From a checkpoint of a small transformer trained on Wikipedia.
Size: 8 layers, width 224, MLP 896 SwiGLU.
Training: a variant of Muon for these matrices, 285M tokens, 4351 steps.
Each number is 50 + 15 x the weight over the matrix's rms, rounded and kept within 0 to 99. Layers, rows and columns count from 0.

# layer 3 MLP up, 896x224, rms 0.0774, rows 287-317, columns 0-223
48 43 70 46 49 22 29 49 35 53 47 00 70 59 69 42 59 26 55 43 55 43 37 46 57 24 72 15 72 58 57 53 39 55 43 61 39 51 51 45 51 52 55 54 41 46 59 56 31 50 49 46 66 55 36 51 45 72 28 66 54 70 32 70 43 40 67 37 42 58 68 62 49 42 44 34 29 43 56 52 46 43 18 47 58 45 46 38 47 42 55 52 47 21 35 53 56 31 39 48 64 26 36 50 36 41 60 38 41 61 41 49 63 80 41 24 66 39 56 52 58 53 49 52 43 59 30 82 29 60 52 61 48 57 62 60 81 64 44 47 58 64 62 33 44 30 42 43 55 62 76 38 61 39 52 60 41 45 41 58 55 46 48 41 56 58 44 37 57 57 61 52 40 38 56 34 50 64 65 55 44 63 05 44 32 56 35 44 86 59 51 58 66 15 52 53 41 48 63 44 50 76 49 19 55 76 20 81 17 32 58 76 40 44 45 36 49 37 53 68 38 27 28 37
33 61 53 45 31 75 38 73 46 61 34 61 44 27 74 54 39 45 12 45 72 66 33 86 32 60 29 48 57 26 58 32 47 47 42 40 39 47 53 37 52 43 79 67 73 70 48 51 60 64 27 56 42 58 59 61 56 64 37 50 45 41 14 62 70 38 46 27 62 47 48 52 50 43 30 59 48 33 59 46 44 40 66 53 41 56 77 19 56 69 53 54 28 73 40 49 55 57 65 19 42 64 64 61 47 27 60 59 51 53 49 37 74 32 61 55 36 46 45 33 40 52 36 60 36 52 60 57 40 60 77 55 47 57 46 44 32 18 42 32 51 66 68 67 47 34 55 73 52 53 51 67 57 35 29 39 90 46 34 81 46 53 48 55 62 44 46 74 49 28 48 27 56 60 19 37 34 54 42 53 42 37 74 68 54 60 50 68 47 51 48 31 53 64 93 52 43 64 83 78 48 64 38 60 41 47 76 47 50 45 21 55 46 67 52 75 16 35 53 51 37 58 47 67
48 61 74 37 62 43 46 58 65 36 44 58 43 43 73 82 47 48 31 28 54 68 37 56 73 70 36 38 29 53 61 69 64 51 41 46 46 81 44 68 63 26 54 31 62 58 58 70 82 42 61 24 38 50 51 46 82 55 12 33 71 36 56 61 54 38 65 70 55 71 42 60 49 85 44 51 67 44 60 60 71 36 66 56 51 50 59 69 54 38 33 47 57 75 75 44 30 32 59 56 71 45 74 45 20 43 59 44 36 71 70 62 24 50 57 75 50 66 37 52 48 46 56 15 43 23 37 30 66 67 67 41 27 40 31 62 64 63 29 21 45 57 45 29 40 58 35 53 43 54 35 44 31 62 61 26 28 55 50 59 36 45 50 44 40 69 51 38 50 61 47 53 53 73 31 62 64 35 38 08 00 23 40 65 42 49 56 44 51 76 62 18 66 33 32 57 50 31 61 89 61 47 42 65 49 54 62 53 48 51 46 46 47 57 34 46 42 65 42 72 37 55 42 16
39 40 46 29 41 48 39 39 82 36 45 38 37 39 26 45 37 40 57 40 48 40 40 62 81 74 57 37 65 45 35 66 55 40 26 15 32 60 74 66 43 59 33 55 67 37 34 44 57 60 80 60 65 47 47 29 56 54 53 79 21 51 59 65 69 52 42 61 58 16 75 51 44 39 31 37 51 40 31 66 66 60 57 52 70 57 44 51 51 63 64 41 54 59 67 42 50 39 29 63 60 29 77 73 45 60 28 60 74 64 50 54 47 45 57 27 57 28 37 57 48 14 29 64 38 48 40 56 53 21 44 17 63 54 50 74 27 82 67 54 64 61 71 14 68 31 52 54 15 73 79 37 58 37 67 33 44 53 51 47 30 44 14 41 68 38 51 24 59 51 51 57 55 65 41 47 82 71 74 49 35 26 42 58 62 27 61 44 45 65 42 61 54 59 66 53 70 53 62 22 53 39 60 66 37 30 82 53 50 23 56 44 69 44 53 27 54 49 66 22 27 69 46 54
52 73 51 80 65 57 55 74 37 44 45 70 64 37 35 44 67 55 74 73 47 56 44 47 63 40 57 60 16 48 33 36 56 56 55 47 74 51 46 63 54 50 39 42 70 28 24 47 49 48 59 52 45 37 92 32 50 62 56 49 43 55 45 18 60 44 42 27 44 35 47 28 58 48 50 70 73 38 46 32 54 49 47 52 39 40 30 35 55 42 29 45 18 48 53 37 64 56 58 62 65 28 59 36 21 62 57 25 37 43 58 60 18 41 47 41 54 23 83 40 32 54 52 47 25 64 45 38 67 68 43 49 37 32 31 67 60 37 33 45 36 39 68 58 81 45 48 50 47 40 75 51 44 47 65 68 63 25 44 62 29 69 15 35 54 58 63 42 16 40 45 48 43 58 93 37 45 65 52 68 34 55 41 40 80 56 55 52 50 56 44 39 49 77 68 39 55 29 41 58 33 55 23 45 64 38 31 60 40 27 36 57 63 47 17 50 39 30 34 51 38 53 37 50
57 57 32 38 76 42 71 29 54 60 35 56 74 47 55 37 58 21 70 30 23 55 44 46 75 50 52 19 49 17 66 77 35 35 62 68 59 54 89 53 44 56 39 42 49 52 62 49 48 41 58 43 34 42 64 49 59 62 59 73 53 30 69 69 53 62 54 42 43 44 23 48 40 60 22 21 42 56 64 64 29 66 80 55 39 33 48 69 54 46 55 65 51 66 25 35 37 29 33 67 30 55 09 56 20 55 43 62 43 38 80 51 33 41 54 63 59 56 41 41 59 56 55 59 66 54 53 51 58 66 57 91 52 16 48 31 57 38 51 42 20 72 54 41 40 31 39 45 70 31 39 35 60 56 37 53 54 65 51 43 45 59 72 65 39 77 36 22 30 42 35 31 53 38 58 68 23 55 18 47 36 60 58 49 70 56 35 51 50 43 44 48 65 69 61 54 38 63 51 50 64 74 48 50 53 38 40 50 51 24 34 42 41 83 49 71 46 43 74 37 69 40 61 34
36 50 57 52 49 62 57 55 41 75 51 77 64 48 50 38 59 45 47 38 22 39 58 43 29 65 45 42 63 48 36 51 62 48 61 57 44 44 31 80 72 48 53 40 53 50 69 37 56 70 56 70 18 44 55 53 43 67 64 69 47 38 46 62 44 61 58 76 63 42 53 65 46 65 37 59 59 50 48 65 39 46 37 52 76 53 28 55 38 40 46 71 83 66 52 63 31 57 76 77 81 55 50 46 41 47 60 44 60 62 39 59 38 44 38 39 24 53 63 57 49 53 69 70 52 45 85 43 30 66 49 29 92 63 79 45 39 48 63 44 48 57 47 53 40 59 16 76 48 34 44 60 52 64 35 52 40 48 54 62 40 54 52 57 54 50 43 40 94 59 29 38 29 42 67 45 59 88 19 43 35 40 31 74 28 20 47 69 32 48 46 46 29 62 37 51 48 53 41 53 60 20 62 47 65 54 48 58 66 38 62 74 64 32 53 26 36 35 44 33 53 43 45 08
60 55 37 63 50 35 78 34 53 70 59 53 60 32 45 72 75 53 67 34 57 44 72 49 40 43 72 71 65 47 31 23 73 37 98 51 56 42 37 65 54 59 57 11 52 53 49 70 64 60 47 46 60 35 24 77 46 67 53 58 39 37 50 41 69 79 64 36 66 51 60 43 75 76 40 68 68 49 67 78 38 54 39 50 46 47 36 64 01 17 49 21 62 55 57 59 63 37 50 58 45 48 58 20 69 81 63 37 66 85 26 54 47 40 54 50 57 67 44 45 32 74 62 41 58 37 59 68 22 35 76 53 69 45 32 77 44 78 62 48 32 44 82 28 46 55 59 48 47 44 40 71 58 33 42 29 44 70 55 44 24 65 54 56 44 46 71 34 72 76 56 25 33 41 60 60 52 53 71 60 58 73 62 56 34 31 39 37 47 52 38 71 47 38 42 41 37 31 48 49 43 45 51 44 48 38 25 53 48 77 52 47 36 66 48 73 22 73 53 56 63 43 48 29
67 58 14 43 47 40 55 64 26 61 59 53 43 34 54 48 39 53 50 67 50 68 46 42 53 56 72 40 58 55 68 48 61 37 55 56 45 64 62 71 69 25 38 40 54 49 51 55 57 52 17 50 58 45 53 25 67 34 54 48 52 54 43 63 28 36 60 55 52 73 63 43 35 46 54 53 57 31 60 54 47 44 29 59 29 49 43 34 36 52 50 40 34 65 48 51 48 44 37 61 33 79 48 58 64 59 37 52 47 54 46 54 48 47 54 10 31 54 44 50 41 19 61 55 17 50 53 54 31 33 61 77 80 61 39 52 81 40 53 19 43 62 49 54 32 94 45 35 67 24 68 41 58 61 51 57 63 32 69 52 59 64 48 51 69 60 54 42 37 44 78 18 41 27 62 66 33 53 58 61 39 25 70 43 36 53 44 53 50 38 41 37 60 24 47 56 62 44 30 46 49 56 18 62 54 43 32 60 70 50 46 52 66 66 37 53 56 62 14 63 60 51 57 32
64 65 35 50 43 60 72 33 59 68 50 61 66 51 35 54 70 73 37 30 31 25 40 44 47 44 36 35 49 18 62 35 65 54 68 47 35 45 27 52 55 51 57 51 37 46 33 46 38 40 61 48 32 28 51 69 57 30 57 42 56 34 49 43 23 38 30 53 47 21 63 40 70 54 40 63 77 36 36 50 44 54 48 26 40 60 63 52 92 45 73 65 44 37 25 57 68 48 52 46 52 45 69 23 70 62 52 50 55 40 42 66 65 53 60 24 58 68 53 57 69 69 35 75 66 37 41 29 64 53 31 33 46 36 37 44 32 61 24 64 72 69 49 53 37 56 50 57 55 30 00 50 34 49 44 47 41 41 53 52 60 45 47 58 66 47 47 47 55 41 80 62 52 55 68 73 29 62 68 50 61 47 60 27 42 00 53 73 38 24 66 68 13 44 71 64 27 42 48 58 66 63 36 57 53 78 70 18 38 54 23 31 52 64 19 22 51 49 23 19 32 65 49 45
59 32 60 61 48 65 55 52 60 50 57 81 40 40 49 61 66 52 51 51 66 74 67 52 79 46 80 55 52 60 53 74 55 39 60 36 52 33 55 41 46 59 69 80 54 49 45 55 61 53 55 29 59 45 47 44 50 25 41 47 52 50 64 67 61 44 42 58 41 49 55 37 18 63 44 49 67 37 54 51 25 42 69 33 54 53 77 32 53 58 66 25 37 72 68 43 46 70 58 50 65 71 51 75 48 58 47 24 62 71 65 62 30 41 73 61 33 55 44 55 48 46 54 64 53 81 58 63 48 30 55 59 44 31 36 33 78 45 47 48 37 44 64 65 36 29 42 67 66 35 29 29 37 55 38 41 45 70 39 40 35 45 59 30 69 44 21 37 44 41 44 53 36 81 52 42 59 22 68 75 61 40 64 60 59 79 43 55 45 57 65 59 45 41 45 70 58 46 53 61 55 50 54 44 18 85 61 46 47 64 44 53 34 60 45 44 76 26 49 37 53 27 43 51
49 29 61 39 42 69 67 47 46 49 46 34 62 24 57 63 41 53 95 61 65 61 59 59 63 42 33 53 31 55 38 42 58 45 58 53 47 35 45 72 40 49 63 41 56 42 39 67 54 53 55 58 53 34 37 57 53 63 26 32 26 41 51 40 40 37 35 48 50 55 56 59 61 78 47 50 49 63 55 10 58 63 51 65 39 66 59 22 43 57 47 55 50 62 47 55 67 38 86 42 28 46 14 82 50 43 48 46 82 17 39 67 55 67 67 64 63 65 29 64 65 76 84 29 40 68 47 53 71 49 50 37 57 78 15 37 40 47 49 56 39 67 40 02 51 35 48 20 54 50 63 77 41 55 27 58 77 38 54 49 51 55 32 44 46 87 50 52 48 51 35 40 53 40 54 53 78 43 48 55 69 33 80 53 40 43 43 56 63 41 53 44 65 58 70 71 21 46 14 35 21 55 74 47 67 74 62 58 57 55 64 31 52 59 48 61 38 48 53 51 50 73 44 72
47 71 64 46 65 64 38 58 65 65 30 26 53 33 51 47 61 63 51 36 67 72 42 46 59 69 69 57 49 46 36 39 64 55 47 52 62 48 34 63 50 37 49 48 29 55 54 22 52 51 60 75 34 51 41 49 71 53 48 98 73 37 69 24 73 20 35 66 40 50 48 78 42 60 49 53 57 45 58 25 93 73 40 41 53 44 57 60 52 57 69 64 09 56 54 37 71 68 57 56 70 40 62 87 55 43 37 56 65 49 53 46 57 50 61 76 30 45 37 53 62 30 32 79 50 50 39 46 48 36 66 51 74 31 55 13 44 52 51 68 37 46 47 64 73 54 37 61 65 50 48 47 61 46 67 42 81 86 48 56 35 27 75 64 65 24 40 50 55 39 46 55 45 47 61 42 31 53 55 47 49 42 61 20 50 49 46 39 58 53 84 61 46 30 53 58 25 51 81 48 53 24 43 54 60 55 65 43 53 38 71 56 70 54 64 56 27 38 27 67 60 53 44 58
52 66 70 26 65 35 42 57 59 55 65 46 57 60 50 44 62 52 51 46 39 59 62 61 44 40 42 40 51 71 71 41 40 13 54 83 19 71 19 53 81 49 49 54 49 47 39 67 43 71 26 21 17 55 67 46 70 54 54 73 83 40 47 46 54 56 64 44 17 72 72 65 45 70 30 52 87 25 57 58 45 48 52 60 28 76 45 49 56 49 57 48 34 78 53 46 56 45 58 51 54 15 45 45 51 57 36 37 59 57 52 50 48 50 48 45 60 67 43 51 34 53 62 49 72 46 45 44 51 50 34 49 30 56 41 29 57 14 52 52 58 47 77 69 11 83 68 68 43 42 46 42 43 29 68 55 57 64 56 39 60 47 43 56 79 37 33 48 45 46 54 46 34 47 42 38 26 28 44 39 58 15 69 35 39 78 51 25 58 40 32 48 60 38 54 38 21 60 43 65 55 54 57 88 55 43 56 59 44 50 72 44 43 69 75 62 39 38 34 39 73 58 30 60
66 48 45 54 58 41 46 49 42 35 46 63 70 71 37 59 47 52 40 59 57 27 50 65 31 59 42 34 39 53 32 51 76 32 46 54 52 62 57 37 45 57 44 50 20 76 48 34 42 65 44 43 45 72 73 52 57 45 52 41 55 47 52 26 54 33 43 38 43 59 56 74 29 70 55 53 58 66 46 69 70 57 37 52 48 22 61 49 55 32 56 59 68 64 39 22 48 51 73 06 59 57 61 69 38 42 47 60 30 48 52 54 78 28 75 52 64 53 39 57 41 38 53 59 42 52 50 50 23 76 53 48 33 71 23 30 45 50 30 45 58 60 45 35 28 70 45 56 48 63 55 45 66 46 67 40 55 74 51 29 37 74 41 52 58 58 34 02 55 43 47 53 54 49 41 21 54 74 59 50 37 06 35 75 73 18 57 73 68 65 70 55 55 49 84 29 50 64 75 47 54 59 52 57 41 62 31 42 85 65 48 57 53 40 70 87 47 54 38 69 35 43 68 28
15 41 65 25 64 51 32 35 33 33 57 59 59 56 47 63 26 62 47 54 50 51 33 47 40 64 63 75 34 34 43 62 53 60 84 46 70 42 28 63 32 36 36 49 53 35 29 53 55 44 56 55 25 41 64 66 51 26 43 65 38 42 53 52 24 11 26 55 45 51 44 55 20 68 46 41 32 52 55 40 52 33 62 38 55 35 51 55 74 59 44 29 64 34 58 27 63 83 57 54 77 31 50 53 45 55 69 61 52 42 70 40 55 42 58 60 59 40 42 59 46 42 62 46 42 58 53 27 59 49 53 38 44 55 57 53 28 51 30 71 60 73 34 36 74 63 59 29 62 56 53 43 38 46 55 40 43 29 46 71 60 16 37 43 59 58 56 28 51 57 63 47 76 31 55 46 43 37 40 24 40 35 63 68 60 33 38 34 59 41 56 39 81 46 43 85 54 38 63 56 44 52 33 50 46 40 49 50 49 54 44 46 38 51 36 39 57 33 44 39 74 60 52 61
55 46 58 56 40 37 64 51 45 63 34 55 60 66 79 50 59 56 62 45 60 60 22 63 37 79 54 62 62 54 34 40 63 56 50 33 50 61 62 47 76 57 70 40 44 41 68 46 47 24 45 30 57 63 64 47 36 42 57 57 50 25 58 39 26 55 34 39 53 45 42 65 57 32 45 68 53 65 76 60 43 34 54 36 87 63 39 36 62 57 34 40 43 35 31 58 65 59 42 42 44 42 67 29 54 67 52 64 51 46 19 61 32 63 70 58 75 51 42 54 31 36 63 36 37 61 31 59 50 55 35 51 79 46 60 54 27 49 55 32 60 52 45 68 50 38 60 42 75 68 56 56 57 38 46 56 45 58 54 42 58 30 62 71 58 54 61 65 37 54 56 72 51 49 42 36 28 46 25 62 43 64 52 47 48 56 30 64 51 41 16 44 49 76 25 79 36 48 30 27 85 49 51 20 27 47 50 47 86 55 42 65 44 63 63 74 42 57 29 56 37 25 25 59
28 72 43 56 46 71 38 56 74 61 64 29 47 63 90 40 37 45 67 59 49 55 49 61 62 54 62 41 53 27 56 35 46 22 54 69 75 43 33 72 98 38 71 65 49 58 48 48 70 44 56 49 45 48 55 41 69 27 66 46 59 27 66 37 33 55 40 71 57 46 65 68 50 45 76 30 45 61 38 54 46 60 71 49 68 50 55 66 26 53 20 71 65 24 52 42 45 43 41 60 77 71 69 50 35 61 42 48 54 36 49 39 51 48 34 65 39 40 31 52 46 51 58 31 83 41 60 60 52 40 65 37 60 38 34 30 57 37 73 42 38 47 36 46 54 45 47 69 43 51 70 25 39 89 25 26 43 26 54 50 51 41 57 07 44 63 73 45 38 59 76 75 57 59 67 48 54 35 45 64 42 39 41 39 32 58 63 16 23 57 49 49 51 44 66 77 50 66 51 68 60 25 57 18 51 58 37 35 35 37 62 51 55 35 60 60 57 34 37 28 59 60 43 68
32 65 44 45 28 61 44 71 52 57 62 58 51 33 46 16 27 42 39 61 47 56 51 48 64 76 43 55 46 66 72 25 41 69 68 95 26 51 53 38 62 52 66 40 31 42 47 17 20 48 52 66 64 54 43 27 50 43 24 38 58 70 32 83 42 37 44 52 67 46 59 46 56 52 75 62 64 43 55 37 76 53 61 57 43 65 47 64 44 45 13 44 41 57 43 55 39 54 44 37 39 62 44 54 47 52 86 53 29 48 30 38 58 25 51 52 62 64 46 56 60 26 76 48 57 51 93 57 26 32 38 67 55 34 44 45 48 40 43 42 65 46 54 46 36 50 59 30 62 43 69 56 58 43 25 45 33 73 61 55 77 48 47 38 61 20 65 56 31 17 30 65 53 49 37 62 24 32 51 47 25 37 47 57 45 27 65 66 45 64 46 49 66 33 69 39 45 34 38 53 33 56 17 74 41 48 54 51 35 72 60 63 32 40 62 60 44 56 38 45 72 56 67 46
29 28 55 73 63 65 46 53 67 24 62 35 56 32 66 50 41 58 41 51 31 57 57 55 50 44 28 39 39 47 63 64 37 33 41 53 57 46 61 34 33 64 50 42 50 59 47 63 34 58 52 53 41 29 51 58 47 50 47 53 33 48 57 53 60 42 25 52 48 44 44 72 46 71 67 46 55 22 65 63 41 57 67 59 71 52 38 55 48 46 50 56 70 35 73 41 74 35 39 10 54 41 31 37 62 70 60 51 48 38 54 52 69 33 54 44 69 64 46 58 73 47 80 57 45 52 45 51 40 31 49 74 86 69 41 55 45 60 17 36 31 48 52 54 45 60 46 70 13 28 45 71 52 16 61 92 40 53 68 11 48 53 69 46 31 58 47 73 56 55 34 16 56 66 51 37 37 34 69 58 51 45 84 45 48 29 48 56 65 44 75 48 51 43 38 56 54 53 70 42 47 57 78 19 64 44 69 56 55 44 29 55 41 56 83 29 59 30 56 68 47 54 56 63
65 33 36 47 68 63 43 57 43 55 57 46 51 49 51 55 39 23 60 20 58 66 61 68 50 50 44 59 50 42 36 50 70 26 56 42 37 15 39 64 41 24 50 57 49 52 47 67 53 44 75 34 53 65 47 58 61 40 50 72 47 39 55 31 40 90 44 86 58 69 42 50 63 37 37 65 40 53 06 48 57 34 27 56 64 62 47 40 79 54 47 37 61 65 54 45 54 39 71 63 66 52 41 50 35 33 52 62 54 35 60 58 64 50 55 54 53 42 50 65 72 45 61 77 67 38 64 27 32 34 52 18 34 62 66 55 44 42 58 57 56 53 57 36 41 39 00 60 41 69 66 73 67 48 40 55 49 81 62 65 47 41 85 52 52 21 40 48 52 43 36 73 47 55 27 49 56 50 86 37 60 20 33 35 41 25 05 54 62 46 48 67 58 38 42 41 56 57 25 54 36 60 80 49 60 44 48 48 60 48 56 54 58 68 90 53 27 40 62 62 56 70 47 75
50 41 69 45 40 29 36 60 38 52 35 57 45 76 63 60 61 50 78 59 50 54 58 72 46 38 48 35 44 53 65 54 32 66 41 63 45 39 26 37 66 64 50 55 49 42 68 80 62 63 57 46 43 69 69 33 57 37 42 24 39 52 34 91 33 46 49 28 54 83 55 55 43 45 34 50 49 29 47 42 44 59 38 72 66 29 39 28 83 57 78 44 66 35 71 49 51 55 57 36 40 30 60 25 45 51 49 67 63 51 39 61 65 33 87 58 64 54 62 46 33 50 50 23 38 41 53 40 55 63 45 72 66 44 81 35 58 72 30 25 43 44 46 44 79 63 58 70 58 21 27 68 67 33 27 49 56 39 33 46 46 75 48 68 65 69 57 51 42 47 33 36 65 52 71 12 50 31 50 24 37 18 65 62 45 45 55 63 53 40 40 56 49 63 35 46 89 59 23 42 53 45 54 54 63 67 62 34 72 53 35 79 52 57 68 44 27 58 50 46 60 70 55 50
46 41 54 74 63 86 36 61 86 15 44 71 87 49 34 56 21 64 48 60 56 49 42 66 77 36 54 56 50 67 54 42 63 54 41 21 46 49 46 58 55 51 58 32 43 82 52 26 42 55 64 54 24 42 49 59 57 27 30 58 13 55 11 41 20 32 40 37 28 33 34 35 55 70 51 38 62 68 46 77 68 50 58 49 58 36 41 58 51 58 41 46 46 33 35 50 66 47 63 28 51 44 55 61 23 33 52 76 30 56 59 25 53 16 49 53 59 33 33 40 70 63 63 55 45 49 50 36 62 41 48 55 47 42 61 64 26 59 36 38 50 36 20 58 41 20 54 70 53 34 47 48 48 62 54 57 78 36 30 59 19 53 50 48 37 59 50 48 09 61 29 56 39 66 29 65 55 62 40 77 50 31 61 62 42 36 63 63 71 67 53 80 55 32 66 32 48 49 35 38 29 44 46 43 72 52 75 43 78 68 37 51 37 38 65 20 46 39 43 35 17 44 60 46
43 36 36 34 58 47 69 59 55 47 75 28 37 16 67 34 69 32 45 66 42 51 37 77 22 54 43 49 74 47 50 47 65 75 45 60 18 56 54 48 46 56 52 36 35 30 49 59 72 38 71 54 50 53 22 54 57 56 40 55 31 58 44 54 31 41 48 49 61 46 82 27 66 33 49 24 14 58 37 31 44 44 54 32 51 64 50 63 49 54 56 24 33 62 75 52 61 25 45 46 52 36 82 90 50 39 60 48 48 34 47 42 55 67 60 48 50 45 77 66 56 73 29 55 26 56 20 68 60 66 48 45 69 47 70 30 30 41 71 55 38 60 48 43 55 28 50 82 41 94 62 44 60 26 59 37 36 42 28 64 45 32 58 58 66 51 56 39 63 58 51 68 36 39 54 54 59 46 20 61 49 40 69 36 31 48 42 51 83 54 50 75 54 31 76 29 67 61 44 42 79 58 81 59 42 61 58 76 33 68 31 48 67 51 57 43 66 87 59 22 45 45 53 54
76 51 58 46 50 65 54 43 53 68 66 79 28 52 56 68 21 59 61 59 41 44 41 26 44 43 54 56 48 35 67 81 72 35 41 37 47 50 61 46 28 40 24 45 47 53 62 12 52 72 66 35 38 47 71 22 44 83 66 18 50 55 46 46 61 50 40 33 56 48 40 79 35 74 22 39 50 42 39 42 63 30 68 22 50 62 53 34 53 65 41 64 44 43 45 34 59 45 21 79 57 37 40 64 40 50 61 51 62 66 67 46 55 35 34 32 94 61 42 51 35 49 56 30 41 55 45 58 53 76 55 08 38 44 41 62 55 57 62 48 72 46 45 29 50 43 32 34 31 49 32 43 48 55 38 61 56 59 58 83 67 45 58 69 44 47 65 60 47 49 61 67 60 35 46 81 48 56 52 84 22 54 47 44 45 50 47 59 52 57 30 32 50 53 56 68 45 46 42 49 61 62 42 54 32 36 61 25 10 58 37 26 57 47 68 28 51 55 42 40 62 91 60 51
54 47 62 27 51 40 36 50 36 35 47 49 34 30 47 52 54 64 59 70 63 82 68 47 51 43 69 43 68 33 47 75 81 47 50 43 46 54 84 40 55 43 66 56 41 51 56 44 19 51 66 78 77 34 66 41 63 25 42 57 55 75 43 51 55 39 55 39 72 41 66 50 52 13 46 48 55 69 62 33 50 58 30 66 66 46 47 58 48 56 43 84 64 26 47 43 51 44 50 32 67 24 21 45 72 31 43 31 44 53 19 38 63 45 36 55 35 36 47 47 31 50 31 53 41 48 27 36 64 60 64 48 95 41 45 40 36 61 35 51 52 28 59 61 46 57 57 42 53 56 70 74 76 53 73 46 37 41 76 53 68 30 34 34 46 44 79 47 48 52 27 51 43 26 58 39 69 47 81 48 34 51 58 44 64 37 48 26 60 59 63 55 35 67 42 42 57 45 42 51 65 17 53 30 45 44 56 84 70 70 75 38 75 48 39 63 55 62 65 35 52 68 21 63
60 56 47 52 61 48 61 50 52 64 35 89 38 33 29 63 48 47 51 59 31 49 23 46 60 35 36 50 43 66 56 26 53 45 41 67 18 60 55 59 39 74 63 66 32 50 30 65 36 43 45 71 46 66 52 57 83 35 72 64 57 46 33 50 77 50 49 42 70 66 56 40 44 27 55 39 39 73 31 55 55 74 26 73 60 35 40 55 59 60 41 55 54 28 47 52 66 49 52 36 62 41 43 44 76 50 57 71 15 53 30 56 49 75 52 54 52 71 44 69 40 34 55 84 61 73 49 32 71 58 62 35 60 28 56 62 83 57 61 46 51 48 42 56 35 59 45 39 46 68 42 56 46 54 66 43 32 56 70 55 57 74 41 61 45 66 27 60 47 38 52 31 68 47 45 54 50 18 56 55 31 44 34 66 54 66 52 78 43 46 59 22 48 50 32 52 24 32 59 54 31 48 47 46 28 65 49 73 50 52 55 34 60 75 30 45 42 08 15 79 99 57 55 65
53 43 65 14 54 68 44 52 59 34 37 51 61 50 66 53 41 35 69 35 53 43 26 73 51 58 30 70 87 58 44 57 70 32 64 36 42 40 54 48 68 11 78 74 73 72 53 32 47 51 59 73 62 58 63 61 42 49 39 51 68 39 72 63 50 58 34 69 28 58 74 62 38 50 60 48 26 36 61 58 58 64 43 68 43 57 53 54 33 27 35 66 25 70 69 57 53 48 42 71 46 53 56 40 54 30 50 36 49 39 46 32 41 70 52 46 50 50 57 57 98 79 50 57 48 33 53 35 60 41 36 61 48 53 27 31 65 50 68 24 69 61 43 54 46 41 52 41 77 56 75 24 61 59 80 48 64 74 34 42 49 39 74 53 64 61 52 34 59 64 29 26 59 84 74 56 41 35 48 33 41 63 43 42 50 52 33 56 52 76 39 50 55 37 52 53 77 43 35 28 64 52 79 56 60 37 46 60 41 70 71 41 49 79 39 47 48 36 43 66 38 23 55 60
73 38 54 70 46 44 58 52 45 32 32 62 43 38 68 50 43 61 40 63 59 31 67 62 38 59 59 72 62 50 40 45 71 46 52 48 42 62 57 55 58 46 50 37 72 33 57 86 32 60 51 20 61 55 55 37 66 23 56 40 68 26 73 56 65 73 44 52 54 66 51 61 49 63 45 61 53 54 49 42 07 59 46 60 21 33 62 50 50 39 31 50 48 46 42 53 59 79 41 49 36 65 35 27 53 67 38 56 54 56 56 47 53 11 73 54 52 33 46 66 48 59 36 34 60 54 68 48 58 41 68 34 43 56 30 58 34 62 65 35 33 59 49 73 31 72 51 78 36 19 50 51 51 24 48 37 48 41 51 49 52 75 57 61 37 77 44 32 33 53 34 67 42 63 39 58 42 36 56 85 48 51 59 52 40 31 39 47 46 64 59 38 38 60 65 63 47 54 74 49 65 10 33 38 41 73 23 35 37 47 74 56 49 31 63 65 40 51 41 62 40 49 72 41
54 53 54 61 35 46 36 24 50 47 51 41 58 42 57 59 44 46 71 44 37 58 28 53 60 37 29 49 47 85 61 60 53 52 64 46 29 54 26 28 45 79 74 73 34 50 84 39 58 29 47 46 29 55 56 65 53 45 41 60 62 61 31 40 38 48 52 43 51 53 79 47 35 42 73 43 61 39 53 52 75 89 62 42 64 50 23 41 49 37 30 62 71 53 41 30 53 79 48 43 70 68 74 74 07 43 24 38 48 25 49 63 61 66 28 23 45 48 88 26 65 30 77 43 50 52 23 28 81 51 48 58 56 55 00 41 65 21 53 35 58 50 37 46 50 47 61 71 29 65 62 58 66 55 67 47 57 62 50 52 86 40 37 71 43 60 58 63 49 45 48 20 44 52 32 72 46 25 41 47 59 52 54 40 61 69 48 32 45 84 44 37 45 40 59 26 44 56 39 39 50 65 45 47 51 50 44 35 78 41 43 45 54 65 44 32 67 43 29 29 79 44 49 60
39 31 37 49 55 58 44 41 28 45 43 65 28 63 49 48 32 45 51 61 37 58 21 26 50 33 65 56 61 46 71 66 61 38 25 38 40 44 55 78 32 42 90 41 38 56 59 47 50 30 40 50 59 35 63 77 43 66 51 53 65 38 68 43 55 65 61 49 59 36 43 67 26 53 43 77 61 50 56 70 43 70 69 40 25 52 99 24 40 30 16 54 43 23 28 62 84 41 13 10 33 43 61 55 50 74 45 42 25 42 70 39 53 12 48 55 77 31 57 35 38 57 34 47 51 33 42 65 62 83 12 71 21 22 37 62 48 18 49 48 74 43 47 43 54 59 51 33 52 46 48 69 29 50 53 47 35 42 47 51 52 50 25 16 49 42 80 68 74 55 54 53 53 69 41 58 46 46 53 51 66 60 50 70 60 43 52 50 66 46 62 55 53 19 52 74 51 61 62 34 59 43 59 59 55 61 65 39 58 58 62 56 72 42 40 59 42 45 48 40 90 36 48 60